From a checkpoint of a small transformer trained on Wikipedia.
Size: 12 layers, 6 heads of 32 (1 for keys and values), vocabulary 8192, 6.15M parameters.
Architecture: LayerNorm before each block, no biases in attention or MLP, attention and MLP in parallel.
Training: a variant of Adam for these matrices, 8051 steps.
Each number is 500 + 40 x the weight over its row's rms, rounded and kept within 0 to 999. Layers, rows and columns count from 0. Numbers have three digits each. The size before them is the row's rms in percent of the matrix's.

# up: layer 8 MLP up, 768x192, rms 0.12, rows 461-467, columns 0-191
# down: layer 8 MLP down (transposed), 768x192, rms 0.115, rows 461-467, columns 0-191
up461 028:575416463554432464572501588488520465547521529512471450576409475561510518483423485559538519492452440435447451525540543562470492544499531470468540504501550491567467525561491552482511547487510501525532480529446544510463524485523470590512513525530521530505498507496548577487559515525534404519461507496468539506520508476510531505513520507498424470562538536430472487520477558519532518485530458454559446511453476530501540540414428501503439528541500556440567472457471478390532480551470473540557462496504511503556467482536502540487460532476490492497548473498459568529563536470509471507
down461 023:476586485501543555408524524467510510486486446489458494457473464448550535456472499538552525511533448529511509457572488526522480480502457492484489510517466434464547529427478529479503481497526465460461549416446525454485554557482561541534499553520502483516551574461454544567496523552486528485414513411510570555478427483450518480499483553527544499473541495433464503527473441481510568505402585515479556549490479463528542542507545539578467539451468468523517459556499436510547483502510416435531560519479555505491499439478486522443479443470526509487548534475459512476451566469545478470
up462 117:537537488521523530501488568532528420531562465521436450474551482529462510557483474517416464499514482529451494521468522514532506500473506534516495520465487450569488543537482534460436509497466575463512537579463430546462472516562512474475515485493476462518590510433553511422455509443476476494551510523545480517547464454451447471536396506527524561474522445543548475576470496493481555470507530577501504474505493526487435381414483496522483553526464556445516540473507512490545529480561492524502428462491495445600477546514570489534499498483536521499494478526434485487491589465519528584
down462 119:559448622537494517489465489470507498602513559532443446444477545498501525492515518500498462553531497438514500487475549501549475471475471502552569427458473504518548511520527504577536441511477462438496483583421545482485521481553557444518525568541429464483470496475475396550503532446581474504527529540439482524485469521557505453551472440418466493485477525526580476538496544515416537503533547494555464518559469461501524463510479488576445507523462513551483509476446450479432542505458443517515540499476463490437470512516496513515565495491411465550469480479542511499489482506493478560
up463 123:552482509497449552494524543423542546499483514483492494475498478488474506537435536518508431523519366491447499471581505514451468512469509460524468559527488508501461537467467499516563552505553541517512560494435523500542490410487471489514525458507461491421479595455557503448454545496490468470529517525517484472530494408471512578422514504511437545492447540548472542553465523570577535495476497461492501469529533520531538518536479591473566515504527468519531496478494589499492523534531499603437446473553457468493525440493484536482524539509465490402478471436447505499574499434489521455
down463 125:504499470593419494492507426477529570511571514545453520488502487547520489501453487473589513442446508439460480480442565516517555522510458540532464503427496610478458508511477449539491536414545446504453563499589445459504448503536490550524512435455521473490440517551532502461450514467506440478448469498553577534488442524536519451484582510495489513488532547489537453456485488499458578500526480517525463544538425452475477468476469481512516487502505461528500530499549514463436501508584530491475521507451563572499549539533547471437491516484517470486472570433580530455463511509491527452
up464 132:503542465513532444515466470479458440526495517470468496522462552489447584473440484530541516536495501530473520546471468465509503528507460512501515577539527532564496535543498501518548513560541496466538518491438452478424465415563474468482464437540494480485503542482529478516458520492428470478548460562548511530546508547471564525514558521497478481535499537494474415513535474532492509494478538518459474477494513556560503433436397429499474563517540481504493558493505518464479521488533480543478489526449560434549505545592611561469501582493503482435444565482507419479552498432448482600
down464 129:560482521483487495527505474494433566570520506499472414533496523543469478527430505486636487605452528476552523540546541504488499446469518475465536546484533567512490495473598486514451554487504482491521526444497503485501500440535449431508487425501526489459500511491434477533512508475398486458470557559503491407436517564522479549519454502494433441540521518472545535441552482532485518511520521464493474462509515536621513487452502485457431540463486552494488412467422561504485515513520495520463511477540481500562542521525430479499498562524468553519448555469551496455464533469501503517
up465 109:556541521513529502495482556521516463485435522505522451528532505542421448445460506510485506470494407554455492431524538541467475537508470577571461505485457469472506493497447493530476478470445539461527567450517464489417514503458518551365578510537433503508521460552483513543500494502519460491485530571497485429469537447525507550458507557491467505538502514474516532466543531550514516492495520474547483532511555473543559497481500512532539604511414520484475478444507497485480454506446457555604444564499465510545541531478504490569467591444435513497452474454454478479534490478556565554
down465 115:488546578456503513528477452506434528480486507571551440459467515521490535527463448537516484538557523513477519454546488476496436417551504555476513555451465558512576523466481569549479458494429432486463557489499500512478481487501486512591534519546496479471489472525504423494557510521561397544560528493442449517533476542456557477536510513552471526502428537477570532460503430562480470505512500437528511474478564375505571482533487534540503503430502530542532556450485465503446504478465451484529477514432472557485481544551479508466537453597508551495488551469535489457488490469502447489
up466 020:527469453539496488568492535460505512550501526549508413514416431563500479471455457545542521469488465454479483499513526523524461582465435498475447518468538487544498501487553562572520533499506498508516515499493504520526486483574444581500553446489503533448558550461545525513525517568490422449537526497521515481518583483463516512444499598495512514537530532476502457536481521512560488468527443457431493473439515507526502478405440521533486490532536553438518417520488457485523450521437514556559457445567542542538462436537594537450441592421460485482511524494479501461513531519481495481
down466 016:537470507430534514556517500502470555502582408459447520485469502464579503557486475483528451509512570468456518459552574409500520426473509532529522471560497432518504539478464461427464514521488533516535555500602490473502539513439512507513509471557471519530471492494580516488449567459460491575490527553533429481475506502445535500477434502527484520442447474474549483514496530474530507452447527491576562563501522507487554490505531527554462546573451469507465568537486545481471450480544565453515524505520457484465482516452458416407494522474472472471498541475506563528552576508539543466
up467 109:486532529483466509520497539479558495448514511502515501484481450542409501540437413522475514491473428524450545460610590486473418516515480424473473523504512497538414488468509550525514470513467525585499477500509477588454557411601485492460526507531491537519481511436455521472546498515538495486584505567532567530482444531507522481488527528519460519596504474568515518526471506552463471540513441567540495457421523467569514502498474561474520458503528556557504473437425540478471414522467442522476501465482480527566511490471474561537506535524469453554549504518479501491512505506458533491
down467 116:488563472477483534490480490448473520527510522522491504496594482494497502524551493452567465454460560540594526517484544447482452473530511478459559543496546515484507450502577523506618464474510480483564544513493479467550501585419508544550467472586460551547500429496436558446516536551517530500484552554504468541493450452507518454448519529454446489509479432522490452556457515496501513498533501479478468436470500497528458483509515445507418518527520473459464537498529536502509460555554499431502475470480530525418483501413448557592504460487520442465447497424420522479470515538544564532